python train.py --bias="all" --init_std_qkv=0.0291 --decay_shape="linear"
Each number is 500 + 50 x the weight over its row's rms, rounded and kept within 0 to 999. Layers, rows and columns count from 0. Numbers have three digits each. The size before them is the row's rms in percent of the matrix's.

# layer 3 attention value, 192x192, rms 0.0805, rows 149-191, columns 0-95
098:442533505553542465509473529554533565542397505482534573499461554519525499452492509450492587482486536452546354568470457536460460516511520587502556529585570533436488616555497540488569527577536453480437466545497449533555459541504452568438554544606513501596463534484390534521446502529439477478
092:486506607529647497474549583587476601475477513491483549481539485452499523511423469519477429440546469525654564500483526417560468542637519522531538417516503470452522573507475489506586489514530448438469473496433490549581542544461518399465445610365467533498435508489459451543492505555512508524
096:549502465528513554397499537460462489573461524482468560561495466505467487476466501495573492498462507473440501579505436460544441469538472423480559548498528541504434521485565452430550531485501540522537436460535440524591483495517454555514495478485427382487483575444495548573422513541503495512
092:491529505447542467491485543530476459486611468560501448513544471561523424554450559402397556558474542586530500469469533510545584513559573466546462479520476417511472611417492465517552504441507453591511489450534524540583516547507531469433476436492582424456427546506496440529510490599583515535
102:444463436551398458421592442637474459488516505446555531416442459547544449490392486491516486386405435482488531537442493542522475475493449473402486555416425514463486524483472519525581509546516589501545590492515637510468493433533466491552542459589519517472497570488490486469484579479574506512
100:552429519413587530615445491500576452398524403544419562477415451442584532435530459482515444425496467496509473596493485507519527466476439435500499496536456485461532404479448507467528487539494467520459495493491611546490444479477490548487479448489533487412488476539540474504580492461496426435
103:531508450516518424494526416458444523478530438467531492546526518470541526493420531569461590534463563438430443545430391495402485487547474520522496534514555359435450556523482486483486490503499513525479580567434470509518473517606420436438556525486464399531562508471597493471492477474467514518
102:385489546407565511429520460521462527593573523426487453487560541567546490394505465535552552517586501499480424527541553502500553470534462476550532484514498611436545490516491551443555463474425522598493456409462557467481490462438548564541545410468489593535531502470452363566521441501473465544
094:500526501506487543436530515506514477530575497492472471451404529542558484524533540594450460443490567551586523536416483558423509432426504493424473554472532585499584518573518433425484445472587483547620483442444495499550497435511511490459493503428465528524434494502450459435538586556416559504
098:455414504468523542467439537444531489480573466548548577533509486498511390473546461510486567542443521501464483490504548518499549524550561487524581512612508658548475556401537489451472480420555490412472563509437519535514467502521496486516359416476470448519532433494449488532387521470482449411
104:432504501503489484459560380461434447483490595636479570559539589599444435518505533422487537636522507533515465498516539478471419486479411490498539467527469431459414616533524550482548526525484574482475544568508537571536438459564489480569488572602499554390520511474469508452445512434490429581
108:407505513451590494449420531436519562541468579464531474408517386531482458541471516485482528506497527494510432536558560450532413493458503501496488514608504520529588544460484429540539537415476427531467570464452551457586516512511469513581505493487575540525494556541551523488505524535527458443
103:536589519530442410475509420493424568463565450520496519503559454488589537494529508496583524436514570435489572503508508556532490602476470480532483437472516493478450619601478525524486475502547529518476476548545495423524460501498519476486539550433594466471492411480453509517457482421544477525
100:468524497543466511530512419505455479525559434525540485485396449473522421473577493537479485609444568532527453621492531477453489483517458546475476451587564559466401506426453544509499450462507460442503464557556619527475457457460576482456519451445506400539586579581520469589542521532512474459
095:584514617463530495498476546516528475471460558426482501462500532525600483459565452505477541492521457489485471432467502601483554411516514506527509543471495494502528537467509498457519449509503577454440568477436544452413544522443482614467543406480507506521549529533531609583528534506442509524
103:450509542412445489463492519501520556531475504483549561563481545609556455498579473477424457505445494433483536503498372451398548443377514528422530496501392501478498471417405503521511439464536524542475515507482549559528491507607523444494580485464413525524481487506451441465452380564530470593
099:471515486494528567574438562450441517531548469471529522587477498472540485452492585548503464470442422572508503575516460386454563437518436485472469573514527599560515478459476554512523533493504607580501520452555603510575589472434459460529506467395399591539470517488490476629488431555530488587
098:531485561485482501498524490419576456483448432471476556478532549565500414521498515496560562560450462471563586535561448505596475496451514434394552586471495429527543542536517525485466518596492519440512483393568528474460485561473533406535475546512497563581480408633478493433498541499434533467
103:569446471436520539458497489486525437530615493572576416411589503497489544486419571451513437416528570526477468582523441527551464608442519445616464463413530459469512529430566446419538465510492557518467608493459522525474443522505435494529533532521527596548550521526533465450479526469443508564
103:619478423475577512463574556423472419469465502494557474430439456488475373490535521545422519580375492424486556498479601518534446463554500536535555529468563525515516539504521490491552463550497452469542478461490524460526480542548537448549558563554482515495601498420478585459489561466412545442
109:432478421456573554478548464594511572426452475522501456449508624448427495545506437636559590439478491525442507590562466543488463441513489504521501544485547375523484550613440514485495390541520473532479526465432540505513566512529498580479487471606577465533479452556476517554509503552603548508
096:473625508522535553434471546502528499539518480583482614426503582443546500490513507504384463491447514448616483491439524488492517500464509475458435516482503415446486489507426648536488542461470521464506468502452493538522472549445417544506404479457475467534483458445444561537531596607542411449
099:526488400500525507487477413508443501517558468564527485531438506478507426583494534440522507499500425519493554519442460503463526535548487508433491539560571470521609573449385599516463506592505583566538575492477511395503500532374548482442482513522536484533425467481486582491501525538550503512
098:517509500484540496478486463553475517497477493460576506453427500598489508499500495494570536563476503461496554584382540473485505497587538444503434552551531492440475517506518472581517551442389446496573432474382476562567435554537535511488593505463504426443484467513541495547467534461538562520
102:537519417439422479438558479479506473444624482538486467538469491590401475583575403499547544487440482496527487439452556519472483592453540608509490443570536436493492493535460489476427444470475461484561526447461503477504616582400469479413551471549541452501495500569493645536469582443523511536
100:541487540461464564512457511520493453522477507499521514447579471538517530578530451434587505508490483522476503488444530496403487557586505604462509539542540578545532558530412490479406489405498544533538488603455476498493518535594578411480505519568461612475466525422578545438606435500486520434
105:497541507476542425464482535543482496490575505470426554502497453537522509532469492462464566371510526428509552480616439468530519558555451379496504569507449571538485448483514557470540517596537420501401533492474466562454522572439435569489576454529575481448464584472505534377579428551461485562
102:515448444536446505438474520418461599461474485467500460545457450475548495545543520366516579508524403552563484505479462508499503492513502482489474469577602395536516570602541487516460445465556463511506500541463506555529501520563573513452528589585529430473537439496409545525433393508436396470
103:590452519470579582441484567513514534471472501454586438473351473513454508490492494470542437501467563445470457535405438565572448542500474483491488468464459360470570531457454537415456402537518495477555502497441482534612478575504478543456567573446526535519534452518627475495537548504519508574
100:467431508560458473508510481552503531570449570536507547551517503441585451466609586541461481485492602502416500523534525459460470562464504445473451416604554481494439514473461538489450555561452427474465573513423514589411554508496489510422505474411419459482598428559514454559507488462467543412
102:459534567535583551500456472518412573504479516430472488503379498474483392561543464484516495584505449505495514495489493470534510551507530621528564614564378477509526519503464577528487433527537487532469491557566494510504439494500553640577472519553607426461633529490601478605499535513549513532
099:440525508589528483510468520476521426455468520523546424536413446540524552537540564531534453477514411547567527450533482443540507540568535459533472490503506507504526572491532508406527602522499497476501422398483517439482440508523492469469457561501464513549487495455547448499439500555600465554
100:511488437519487541498561594501559520481534432556519511502533585488538531467594439400421547450521557482541484515538477548502451448575502497491514592498547412519482504421543413431466598516467526387478484495475530473481447550585518535502576453509501489482486438389490513498483538484614523422
109:499535602616461535501453553554518510555465503457465568487380505548477376541524607530471518519577488518429457445505489535413452547376508439349450551447554549626547565491574420512505420530517526535477520529515493533531492508503453565507505508455510545549491429481451560516435447445526524465
106:558502461439446530513467513488477530423441485488519471505456492498459441508388428439475513471489565436528512385570527435531528486495520408537420537534401442455511430457553507523631489474501530510437584653578528482475482550459436567404429438519474511488497474499557420457473521489536483603
101:497434544488450521441538397563514446455556379535506488534491425473587455529487403552467482479489417548532507487462428481520509599538439547487527516575548567556560517462499512512498526526506556491489486493508471492454499482555418525467444567456463419445573618608446638532438547565414424476
114:495459603462485498523487513594506550480466565556516519505636493575494497370523537477450531455463608494408403450421567562485537560570440601438589469560528514534623502474491542566500455520448431448501542484530524535443445536431496378501512358495595434482484499544510538437562503488413454482
114:559536396486570489511398536497523426482452518542507502542490473509427527473581494536547402508424370503467427533558493522453520483518512425512502475596473496554442507429531474432571498521526513484428507466470470477476565502488495436530496583497518434558534569451442494477544406625520487458
106:440469576486522451480566549497458440583456523471419503588493540550544545529479540508500479480498477473568499501470541432500473402532507483604486468491580413496481538545500463540522609480545468360561536519583598657562481491459506532493493509495481458511527511466469585506575410419506492460
099:510490471427478534476573476492550518491536499521500423396553490393453569487535514577555452482424509453545529455544435435391452465547509595517522472482519452425442499465496492490531495545493483428501492550566498527504480413578513449469479548458525525387520532542483600461452512505540494451
101:490437500500562509492420557569593469555489558536341419477551477404472409449428399529566527519469541481494521472513515555473550528491554515588551457504489597538480387513535531470486435522505559531470468437492442398571492464523484456491596469475409544433483411404468471483512483478564496569
089:535471426489547515507490578406562578536497541550477534544490458500361474542495567523546574455470505561487500473565567500504460518424527478510475429478458630470459428563545534552475521540539535547501577567476474505445587454517480497557485441508509548444558455446535606501551459555435493562
104:449479477544570573453537496537501546424401579499560537461515543440511479434521422577469438465438432555519547507420492438556507465478536497526518486445479547431465571509453559518490397511517592559474473476449491553476596510437488566596371570451445503425546551514470501427557489507417566567
# layer 3 attention output (transposed), 192x192, rms 0.137, rows 149-191, columns 0-95
091:541560475550485475466497450564514540475492522579585540411550427463496405518486494496554505457455559445437494464589444343428470498461537523488437581400535466551485543548461485571481530417496473605588541414575474458507527440527604512523432592449464511463539473524535434430476442567433582504
088:513539546534515487452451586488519469517496524488521446452434550525412557528463466525413489560461584447552513557425468473441466464522546557559485566446557490486464565529437521463444484511493367525641512481554536512438461451518474506561609406606453511457433486542496429520569460554505621507
091:500567557458507501459480505563524553571553537505458438508453538541427472520443544472482563493545550573641424544410486536527487415539500505458460527527443517550451571514482516509525474578476505409508466468512523398540471565538556532486513540377443512505438435524412447559447469528418416495
085:490553466503463572495505494514463486455463494415493458530449631449527516485491463596561386420502439522435438601500427570483390453502539526471460523474554594542512467502560537457616473597542545553557511476522479464478525498512483519462497576499471528468508568544526490542504463525556460502
102:461616474475570473455381379547556406550494479457551514580509448540511469572418508484537534463527524496479459515654490471505480577490466534613513507557490369534480515530595526489551573425529473490431491474519482490482488596450520535510483484442518499548475432474551567503544459504529399469
088:548504514468423510478525517508489513547429549526426438603558552559552506521486513414490499546487499489543568442578526509523468608492564584417655451574437602546490513558588499489502428528530565520493510494416400505493499464493533522535513478546476521400449592455531468520427570458502557439
095:498484561546558484572518469462555552429511521428385523513504477476483470471495533460595378463507506471497479454532481477471560538507528466442491460554513457572607478524530480548489492472441551533543527498463479479538537549518524554501506542459491520450522548446469580497594449583506510463
092:493445461514388573438566581603499495550521485565567499448497528419489485580513566562522517535605470545505506450551438459553551516472479566450511517527503493505523440465564457498435487571550460444487613519477575530461550613584500567518504588514473483584452537527526528444441444446470526482
092:479475484427509457561493517520495536548497474431504519594491468536495459492546506529534540486576487541470537427582416442490534433494476508502500508438503491528412591515494479492473545549455554449476465495529486435519492540507533569501416536448448592469548503397539508601363524580473503450
097:539476442457511441511457458450596469519469662467526539530448501545517535411492483437531503506485447553408494406511417509476456447436468542569555494491448550535465508589433513503555514523547563564551517445463506572455516528526424501533614506487529563462406482439490548511554565527465418553
093:510500484479481424431477565516511529504497511432545447471432526473509497469438500526527424411509560479506454565515413541451557561412550504499558511521473526449613398586517452495559486485565406559580442456529489574451514588527511441537566536356461486633498500411461533543521482477456460443
098:538488491458543439547508458490447489588521617633489572501481499494481529542551420458559559445546505515536562449504412532406584552584473513568570566476417514483557531450558514476489567572543536461530509471452466525398460556428547508510546540526378422508491463455560526605466490494535501545
094:477493476495524470479492557481508445502448518546523457541455479511579504541467515433502423549473487696503511473486482474529468439479527502431530466560539440548684473490601578510577533495499427529458451482503488543492471560516532504506411513568492538402629537434429497448486495554551459423
097:580451434437526469473569390536441448536616553522428525544514498587402431577426517518532482466581431423501480479636480504494507482489538524477459481443522482481530414593506538548448548570365400545535558465440490523512402499485510562447627438586508548504469521529463491489552461558508491581
096:545539473512534469555574518548565543501564443528353438531526508415514571453537498456499498496448536478436533582497503440580501542453512471471490495532527556490464490503540532515450524453495494555436467453491538385537459372609500436477401527547580536438424448419506457505428485453522559419
102:439532449529393564470463437533421516512491471528494514559545444557546457650444405517524401504521550392539467540469501449438508426601542440547543530505558499539521514549552432438584545494478515428500548517410485541513464401473488493482455562506550542478509506517592594493569459456410518447
095:416505513563393494491584464554562516560498535519453488541500459514504454532546470517420467467585453547529530503491454526500462454409439488605417344542516537391435519551530422457510475511519401508530567564528531564400420517449471535516566435492516507513399487588524473435491526421453540441
097:569529507446453453553448494492486406483548531418541504486499485469522586431356420541541498428522466509473490496520559461446526572472432440515519542612527450393561458510390524489460516397549446574449453503564487531489514566491551478558411445514504508452518525413521453544544468452507524516
098:486530488543533624495420514463494453485434517459485546523450497436467568423570502489462569512489529521578455497513531464559430450597510421483520543426557566563491420515435531611475557590528384463384483431574474460469497489527470469460487471509496370522476518587449560525519525445567492506
093:469407489482482487597444445575464448525512506527502536612444489542581523527488515472536536532491446487565622514487331475488527577530377496460554532575450542466497472576495488476476574469449490475526443530498525531375543553526442557473478547391441486511450456540523485549532500491456490578
099:543450534543435354509449573484537453496583502468610467441478441551446465496466577496488540579522539426473501402448488461535468550467424513471478519476479488482598549489430526451485545445520479450533462518496564520507464538585555449511584538542440495581482487580515453472497453516474525552
089:434496519442587397441526509536555536488407436450486492517506530578457445474427449555589558544492444502503491528581530512431449456498499516466591524439478537463586489530541423507466527420464394554386426568548431542536423429527472402553500529536469535533444567548599525488508507436425554519
095:493600536463543386541577517465474462394506543397438573406532454503464456544490457494445403526457562450509605478533404564602549486534518515577525473476519460476442440553462471419496505402553456538502501521535484525537525524580544516448499506525474537504545518523557427436529401536533436485
089:526449455496457545444494479499448510524548474530481422583450498464440534538466377515400477494577485513587475493538416569435506496476531428535585496490454455491546535436445556447515572503506524570445533598540509445442547507414570513532444589491502547508636550557465462527486391636498477476
098:509520444444557515532474469478498524517460505474432474471387493459552423462564517480567422579516451499506447488623516539531483526447539425438585549438489519532442504452470477431477549482479567427458414552512552521497326533586417532502504494554397496490507504503549479524540565469510555471
093:449494538555555435469573607437439535397508505498453565493444493435552523510554529435417434501511566470481448547533486519520532565586458443604517561613376442603511462535565492414521504473481569461506579487428445492476425450513497526487378523453548521469476546510564524510501517511519484524
097:500551516492438502473458501633550426488395518537545515435504519450500480406461450496482446512495607533478467517430619483486466498457554551536505485494434492462520428486472479587437470497509615545505486431527552489514530382557527484579370485529455472596532446622444550534490598454524526478
097:565538525534450461529503529448479471394458518534463495486525555548495418496538565521511423516441488455419442491568493549480526508498446506452487539459544584566506416496441632493560552426466488464521460552515511563405471390441504534562506483443457466498568518509486512535530475589467576457
100:547522494542506473528430450514446645511564540490417513491549529512444514523494510519589594453514399502560475477538496456518460547636533527509457506481556574411514508525407509498511524423420476499448476534481482464457469486516511512592530552535453450462499569496437558528460465553503584472
091:493475508495478534516565444443479517395575467498525509473510487519477549419555473421579530541505581495618543494422495511505439482377463520491519478401526515460488468514479514560521576492494556467549534535437571531575445470565542461595548452522430460534464489554531426486545516655499541563
094:512479547427479512423483484647547464511522451563472488471584440461573582566465472450552477417464549452473519501581498525545492549526487570490461449430513500444529520539451525455481537537471552563558502429475529507513486524491471486374546599490488530496422455415427530435484456495516555535
092:447429452494383464468528475600516483614548485488529534478574464469394441527457496574368537601595522527512440627458495548508479462570517476469477516483522465413414543446524460515587449485519533504546464528573491610501490495526458552508546500571579448431551498449437455493553471472495610437
091:415519504449556470494370453534471498452506511484459505561497494442451464522519528465483503614506475519427592521424539414523508411579451468479548541436462619491461571508432539496479432576562406504574455573550459493558572507578495547482508561409464475476501566517465517495467540536441382468
101:525475495443459477424496477475580521498499535463529511560507433457503618488509406444553543523487536394460514540506497482564522453450431475584488433527522545506461585539544557470498621488488506481476578514439444478420495495385571426532494479375471562458515419506464497480506445575510463442
099:395491506485474440495558462546533479417536531502545493530565489629557491471477484521500491535425398557588505461533533525510554485440594559534480563475497594531470518484548505539429493551536486473536500491517513569506468417500497488498496469505572412518570438497415539530600537452511465404
098:482538516468494541637447512463528489531497623421469530496438415521477459583508641489489465537415525481458541510481518458461524484426471474456569505557411359518416419533469530461456409554489530544587523504486436461534458517469535466580554511541457484411497393464429470476533428493481547509
101:658559516610521503536449505490557409434463516472570416469433581448528543419531396503643588464572421449477478540588478445454517525417591518558578512546457443517461500495567494436516460517539444581541588463434453540486534528528515463440454496526485487552509463549532520526449532479562459567
105:468529515508480437486467460515561484469483595463521599459497486534509475491411562453400510386517510498481476561461473530488410534547435554479485558452556488463483549547533479582517498448500487407603522458433623511455489509541511534484619498467455546434472485563390488540399551423416496514
094:535421493576465455446495542514438514429513507498533517474434583600514548462515492461500534482405520422607558511495394497442507454479476527374526553352545527477546472483612514535568413439481473492495403566516605355471487562508452547502526596442518451443521519551550458554593504506549547540
088:469435578486579586526413464500501516556493492546491561481474538555540473494461445575458501522535541492538389534459539497571425520554477552504487552524511437562524516483495532563464518564493514564457568414419464474493503482435355531478570385409480519569506510546438413468535510529533547501
090:550418539462462490537537474469455555584482405447653475508502513529528559564546533515457544486647484470478557574421602508498446500480552403506456433495446475493523484497493438496483514487535501519450571436461543496491530551543520542534480524548562455606474521670501477514427512564414546588
087:409534500539431509506522434578435475634450449578521569450527558558606571460592519436513556479501529512539511540440473484472454546444494512514518480445517572537510537478446552480580575484497459427426472400503523488498457485524506542504517438501472410541453497466517411474388463431557525504
098:444605547420457471538499540508599556510547473430485456500454413547451560546424443528462467544453509447612480497545523461535479575505524609496505479487485418481506499459445483503495436557541485560501445480465486497521445429511414461445556506468526475486470449506552530468418469495536599428
# layer 3 MLP up, 768x192, rms 0.177, rows 0-29, columns 0-95
095:485583568565480489409438626585483416435513443489571469481462514488445485439573433490496522569414469466455486507537483457533439578458459466433546516551543502490470424545481488558513595395440476480521485451592522482531555470494618474467540584431527452482559508522488466487448446455529521414
104:571513510489499455554439508564501438552442580416417534506550447539611371567466570427523519460464496510474554536462549507400512568535491473475526507408472545553585475507550452585462552543490426488572578498552451616481432432489541506514459500382516548429424488480491573561458531433422476466
092:496428530522503439483448612570488485564492463462559462502615476526502548492543429530545502537550438550516514491462463479526464546549500565419454511463459430519530569432509546529571467522430483582568490431630436538505503476490527535543489522524468575425524578547571512510517565406503550516
103:391518394529501533538568473566421528515470443567428541581478500462489515503539477541484493503507590512568584614561409456542519510468596487516504464506484468498502480531540566514458478501435542460541529446512472583445508488498490545425466488488518432535472577547507578578465503493561508490
096:397375442542512437433463517579497578492454439430413477481443503448429500510491469484547462447448525531424533510442563549440599484481474533572458502528598455442550498421533507452496479524539547577430478498548540548469543535412554570491473607536551512446376487472476597495493607544541544441
095:477404452475514415501504577490511421363535549508456416514506551378467545483489503504516462561467486456543446446483480512474488582491531538499580452459412495480515505521580441482492495404540535460552500475498507529465503485440538554489389525417547577507493613578453511568477522599419475611
098:582487462427527506468499523543524595493445519480465449572411487500451565451574572474459379553395580491486468515480445445538565507632471478485417579409511498520565478422504583486443553476556461601535433555476454463514506432436442469536437465496532448411487511535449503474457520450526548418
104:493535510454510544518448445526501496406505475452563457572458543509463532504614535546492530516391536527588435505485473468537534491503537564523588541510522557444450534421456490503470490488539476568534548524510515494411618528519484517457468486468604465473470598571443470556469416576589490500
123:484533477482500487492489478512554476514529469543501531557568525440430435541464524500603526541429422538442478461482523489538492537527506482373592421480489499455583508397507480556556539447493412500494459545554501503408486431513472538494469563579553550491627401497516466436447487538458543456
106:543391534575476608426470526479598463513531513489509452530410516477458496570591464476469427541453484486533596614546443526439409544470391500542529460508457435565558430519517471551461445436489489432483524548512553489543458473534496508505604444521563561500561569483487487424519483444496522412
098:385534505588553440542484492587510531508538476425460483496474494441468477605414529513557402541445554500437465421536415576528512510487520573432506478549522581525583501471469530465483501417444446513439413495462501498582524584495488619522507563569487525526554622408434496508565608523451541481
095:601550524516555508515562441468537404504505489535475454446423471645546564488448575513538534502549482497489543479523521464475453508483499479468609474567420511482479561519472494556435413531440509481474484509572535560515462559490502584552482503510446403574597434516435498576588455353470472508
100:544519537520520604532470561525449583471467484466508411480534426434494446562522459410533443548357582463522437449531482509619539509540562470428535506577511494563573510538560543476433548508489439537453441543531614488442502499492498463515462443512613560465505490562440573454457497455609351478
096:507588482556490544568483508550534449465458525568462512477473564483481498547552556467432530527373497526529497407618458461460516536494539509499478492450449511473597490506486524421493458550505521547505467542562479421495439472495563465469544448399469482526545485423433460495516505464595538498
083:439481550488478389429517432572514569556512479547530456534467522522483524413495483472531502563507482546444497536520414546584445686534587475492504544596550516529585456525574503410452471415507404518528433543552519473408418456462569580566458520484510441542448465527553441559484475417565514473
098:479475502510401630554467453502424476573490427532500490578582492493465436514469457550491583500428595442528464411497543544443461441543488521492487509546451462515458572516506567553525511592603503586534503514535586548533447510441554541543499506547541457495503466531482465556472493490486450457
093:533580520490387565473547514554594478505495521463457475554446506410565555509475447482514469565509492508445534467518487587537574478483514526458509391427540548543531510533449571514549482473507551504460548573452346628476385451441432513436505468543458551463571470570434388427562501468594504466
098:455529501571487561415524469472530544552508478421395522492445470421479438520537603475493520497541514492489500353485553597423451533469522466449518526556561397537542469442493437517533506415441478561549505563492389472482458544462495536511513501543450428486520447454568624532488455581510548434
094:494556539498530571491545428491429499618511548481530540606576537509563568507556516513509521437518507432489546501525559549473521552470462582537443521535475509548501481466464528456468496530449525482461568439510446523512429550506472522422510493629476488478348505426509493523568464500392477447
101:490600443524524571392508556432530471464626523564580591455487454524449478476508481542446464530515448556520581491541489430442491462477550495516591546427476485523528448424591548439481490524436445667517540521440456486527522403439562503487410437495505487526574506552456474464535453539477540526
098:552479511499491369603414460500480589633463516489457435496482443458532512477424584514379526505453497475516526511500515505448520450445487461521478584540442493492451519440568407507507477470617494578512443347449539562414500522481528608604523539452469516483516542458479445548491518522542507522
101:500403498434457557504439516540537636424468487472392483466460580439545445513490515388521555538523460535467519524545450563547529534449495559615539538488412509508413536536468421491506470504519571512448512489463489554518561451508537511479536559486494556543479471547431423502509542485503469686
094:457456455402447539461599596519584507528469464534547604492510496487446520510510541399441518584373579504420528476645548540526506416466507477548566452479470411438524514511554503567461527397500547452526523537451549444462497486456430517575525456542527525520392475482502500498472481524476552549
093:487510563484471561545538461502464466553484607420482475501492476453514474481524513560518440471446520528585502467516478513505373513494487546525486542523590497486532532419443490497555515487476558384489475479573441519555474515485483501452524390490520482422593396489422485413528366498464496524
101:464471504467535432499474518555435480454524499507429477467508439400479558523429521429583445485525472535542494512559427564464545472469497483572550422600414497541539519543485530499485512494663477585575594476557506435474495511460506483496472542495454490472443401414504502427548545499484518492
093:525594502517487558515448541477494550422373476517487494600446565455501524490488449391517538566499457525466532545563551566425549536535502422483489500589492573437464481429532486467570528458456507537496596520442516533566501413480515503532433527494470494557510501471524491474414497420468528658
099:457448493477541530470447538573416476485506358536680436433524551490549510501447428559348518502508497448417577528446589432481497564427453518467516523476534450630417522503587515515474591453435491505535567519482495540379505448542596557530454504504470483483523450502477474502456521472447504453
101:535397523537506433462522484485485541528406506461427407502436438427503537510506505561574485482493449521559544497488528467402470440519503501487462450489535588554485546445439530399495525421443639594446568607496471497485574445498569433511546452515574538564548458512439541494442494549459463524
096:566465460539604511484396470506421477392461448471433435485384555492590550447495514518435544522548455519481504593486480496561485504408466512503543461506341471497572479466532598527562435522532478494501534476471546501503564474516505513481315533483521529476538538432566446584498469467495496518
098:471538477534428530434436506516589556532405453572460406531520497515501547543634574480531485498497608479434542529512551427465571548528416456438514445424478428530531453466653553475486479482431552555491496508457468450476510491436379533485475552533452561503504525524437520468483449465488530597
# layer 3 MLP down (transposed), 768x192, rms 0.175, rows 0-28, columns 0-95
087:522584548472505531541400522477581437593513515541498538490536537540457485452621476498522523451488564483470495414516457424401495470424480442447456424458502573506531447536492527454453479526450556463589489452564449543590455459396604435434523601518473431521404571509500574525480532504558461450
114:637574401515473470528551500479483463384481533430540441549437491438547499464510538503505472465485518517431462392567527494467543568570506391521593557521499547509501477526528567481527505451559401501456574481526480535484547434449600539441425535411487484538507487455505584465558440445542467509
132:568469509476500417500440526548499466649458466622534625469491551518526570551535502526475507515481533459463458471559449456473472576533442502474554547523490503464496528548482465471583458395526448533535437547586455496580511402468504518564471498533525562482500506490581428516454405451528567455
102:506590498490524503551490476458473452549399471543447519495514453557485546445449468526528467583439460501561475525535577508434446432455545557521499564487515536519480503581486512604560467464479511413453466490506571591504547585493457467458600544463477513504504529617528466522421526487490615447
087:378547601529497459430492482507545471520505523479544437500512530399553539464491483519512476502538502540514443421467565488539481487488583448494426484569451545512535465426391599488554460539511572486445539450496559532506464483425476549411533593496524497464515574469505441438462532486514450549
095:503497411592580507501469457562465570602466493582509537464499486554595455538480542448500534422434493432487495542488546514468536496454386500461445563491532372562449528539552563537505507490412508384486603525614553600569509525519559579536565495589472479546498448442512462542490480469510499461
086:484525481573601450483543483433535421489449503462425526524475498475532533539410528524541513465527545450518573539491521496567454449463546455525497567505496487548513499495418464474497588488503486470454407477520451419422540478589543534542528457559472456578521490458551603515522541405544468492
120:412485400475452510516468408490537495646499499426505490415535479463529491494486460530501548540476524495504447525490472457456563560418410557526480511545467533510510479463470518486495433487494461481472482584481541464565479498423496433598589499550466446569504591594502457503576392545613545500
109:479467450419535515464490502470562451463464502486462449509592578516521407500540490515550492518610529440476544512432511514531575491516530452526519522480476453528495537462475530440527532501550435513519429460495460617538472569489559401501458505458504629560410489553604552394513472552485514538
096:490465475538436593478448461522566532566534569524483542523404552512535536541503507478449499483552544460531573489545503518567494527471518453448454421594443516559512505532496437478435461504497527465628483541533450554500505488585469485412439526518501590511461418476480476508511460435607532456
096:497488444464529466459485505561491563530527478509509510460495390483595531510480400437480480477581456498503551570599504525474496520460452509517469464496504483457509513482463552535450406527504465457462502519597494557438441552508480508567529407500453485442517485495546542524464482664499618436
093:555641533550493578380480505425453458432464394441530478552479479543565517468512584462526428525512465496428484488551492608438505499486532428523469498540494515499439483475516540516445393445529511440442544453543551525520472496640573555509394486467517494523544603517543623395487531415528506423
093:558462566458495563554463578490510454520442523471460486502434500557435541500571509551490491445554509544494487470520628535407464527441470421550490484503452582494453589492566445559493505468490519536485533596473555535553458541442465482456460558497577465502462608559501554540554494453529477528
090:528474475462558515553642489432472496356502476428512509500552463422391465518490507399492511506542549448567500507503497489486491517512542525458479505442542509581591481572655543464579506505452483458491561474437584624383459547560486426473450482528520491521562410462534412534540468585479466553
077:563528533484485565507489539384533521417554529448453467311568454547462511492547535439483536429421525469599464514513563475510475540421545604563525473474452513517459507560498491499527522535495545482534454502495507537472538485397426445466542537431597509484517464467560527403472483495468409491
095:503549515533522549452491525417459538410536552478543444427490579493547507436532556394479464545498503512514548365533597452481520451481498480463486483605541537491526531457523518462503592554464476564462551533502459450565576473446525501382514433460497438500504475481444457375545425558451471472
091:534536444539546522546542534506484482442537480502500491583492547590527473551435462485503525516487481463476509491465461445546375513522514513469518582502571510417506491437527537473483490510567451588439614506513534399534506429487502384446426534431518550506403438459553567485430539511577442526
096:396482483435513521430563551446392524514579528508543503522558495522512482576592524472487469513500466486507466391514437469482559443512459536545490451518501501469563475434466408501456658541579466507434486424525506524425504436477519506595527507470481515489465434554457501588519570559431534469
086:478567456540450461442461490551553529440524555537540473460462536518476454537577421474565478495501532439518450560556471538441452496428527479465541535426449506606403448446445425505519407531531448437562542487555522430469492494574483491501490579494500414469478507564534548468569478457515492367
092:437488557502423428561484454486507453485512546485512523471476512511536433425520485526409557511414500481423479505549520502572507487407615433476518529480486513512516528392497412415457452441486436425562423549570510500458454591508432493635482441448563560438483503558507604557571491412480506492
091:468562425554565501542532409495533575475641600568480564519629521478503516505481521458485467520486523481507492424416470511458585501534506467552537558513500408513473527448474466530452486530528596544442510493407529555513481430524568470547515392477507504589574500465614549461483518454484509431
090:532499564525410458582458530566350510545472428566532477549550498499553461503508533457467539479498499612364522441526539548521477504494500521520527561480452538490554522449462547554469524388464396559527545537447471521467469488410469515489514517520561480508492495554461427464508495498624429539
135:483454516487434596434567557588541556604532540535453522466524500412446502477524506533408453549444498429498539539524492487515578451598475529533549454556519537470430485443555495550407413433430504529502473475514463464559390541483469558633519426534581521470491463519434567504480512530515533504
092:505532439512521429477556540538551402631534510565469530567464545442484460394407497543436484532416553508469506474508598487487561483510521514396557402533396580511496479613450481409517443468405468466517498520421440497471561565455472523526519548520516512424494447442489460466529438578527534503
096:603496553558574489529552538538476515495584554339484541567506570554483476490502435537578452496529511502523493429523492475451447503401565509464466544546584471406566464481507466550544521519414574425495497456446614479464500388548507443498558477452571509510475602468459460535424449495472477432
081:546525507549518466516519416574466484466508528538541479441380560504478534445516461493453594446567520410512445449495513558361471494431455548411485435528556548465540489506547588529562562476508565456530443433388571507498549462462479500426426585515506600544428453520453483457469539471592581523
095:614513383510602516492498643506425528459449501523465534532479501510506463487499484565480498515426497528490574475512554511440442448539472455487527531526454542494476456524524406510543476534484497477542486506449530462507522508468443480512552445517459564380594486559490554553474443461473505547
095:587544489464510532553495530491505550535524552493570577393504513538532476508504408523406549493540478525449497461394600505528534538514588459546464532527521353498404433533563591587561529425548492453595487484476593449463566554484458438509521530444480478443415491494521440524525481514396476495
094:589490491480537572504461455511428537503525439436453541445494514487506482480488509454547449494566467536410432486499524482483409510438416557513549542519470554495499523480455510539547440459523619450536555497440539494596430588468501530504385497396612594567554548473507406571441515412478493586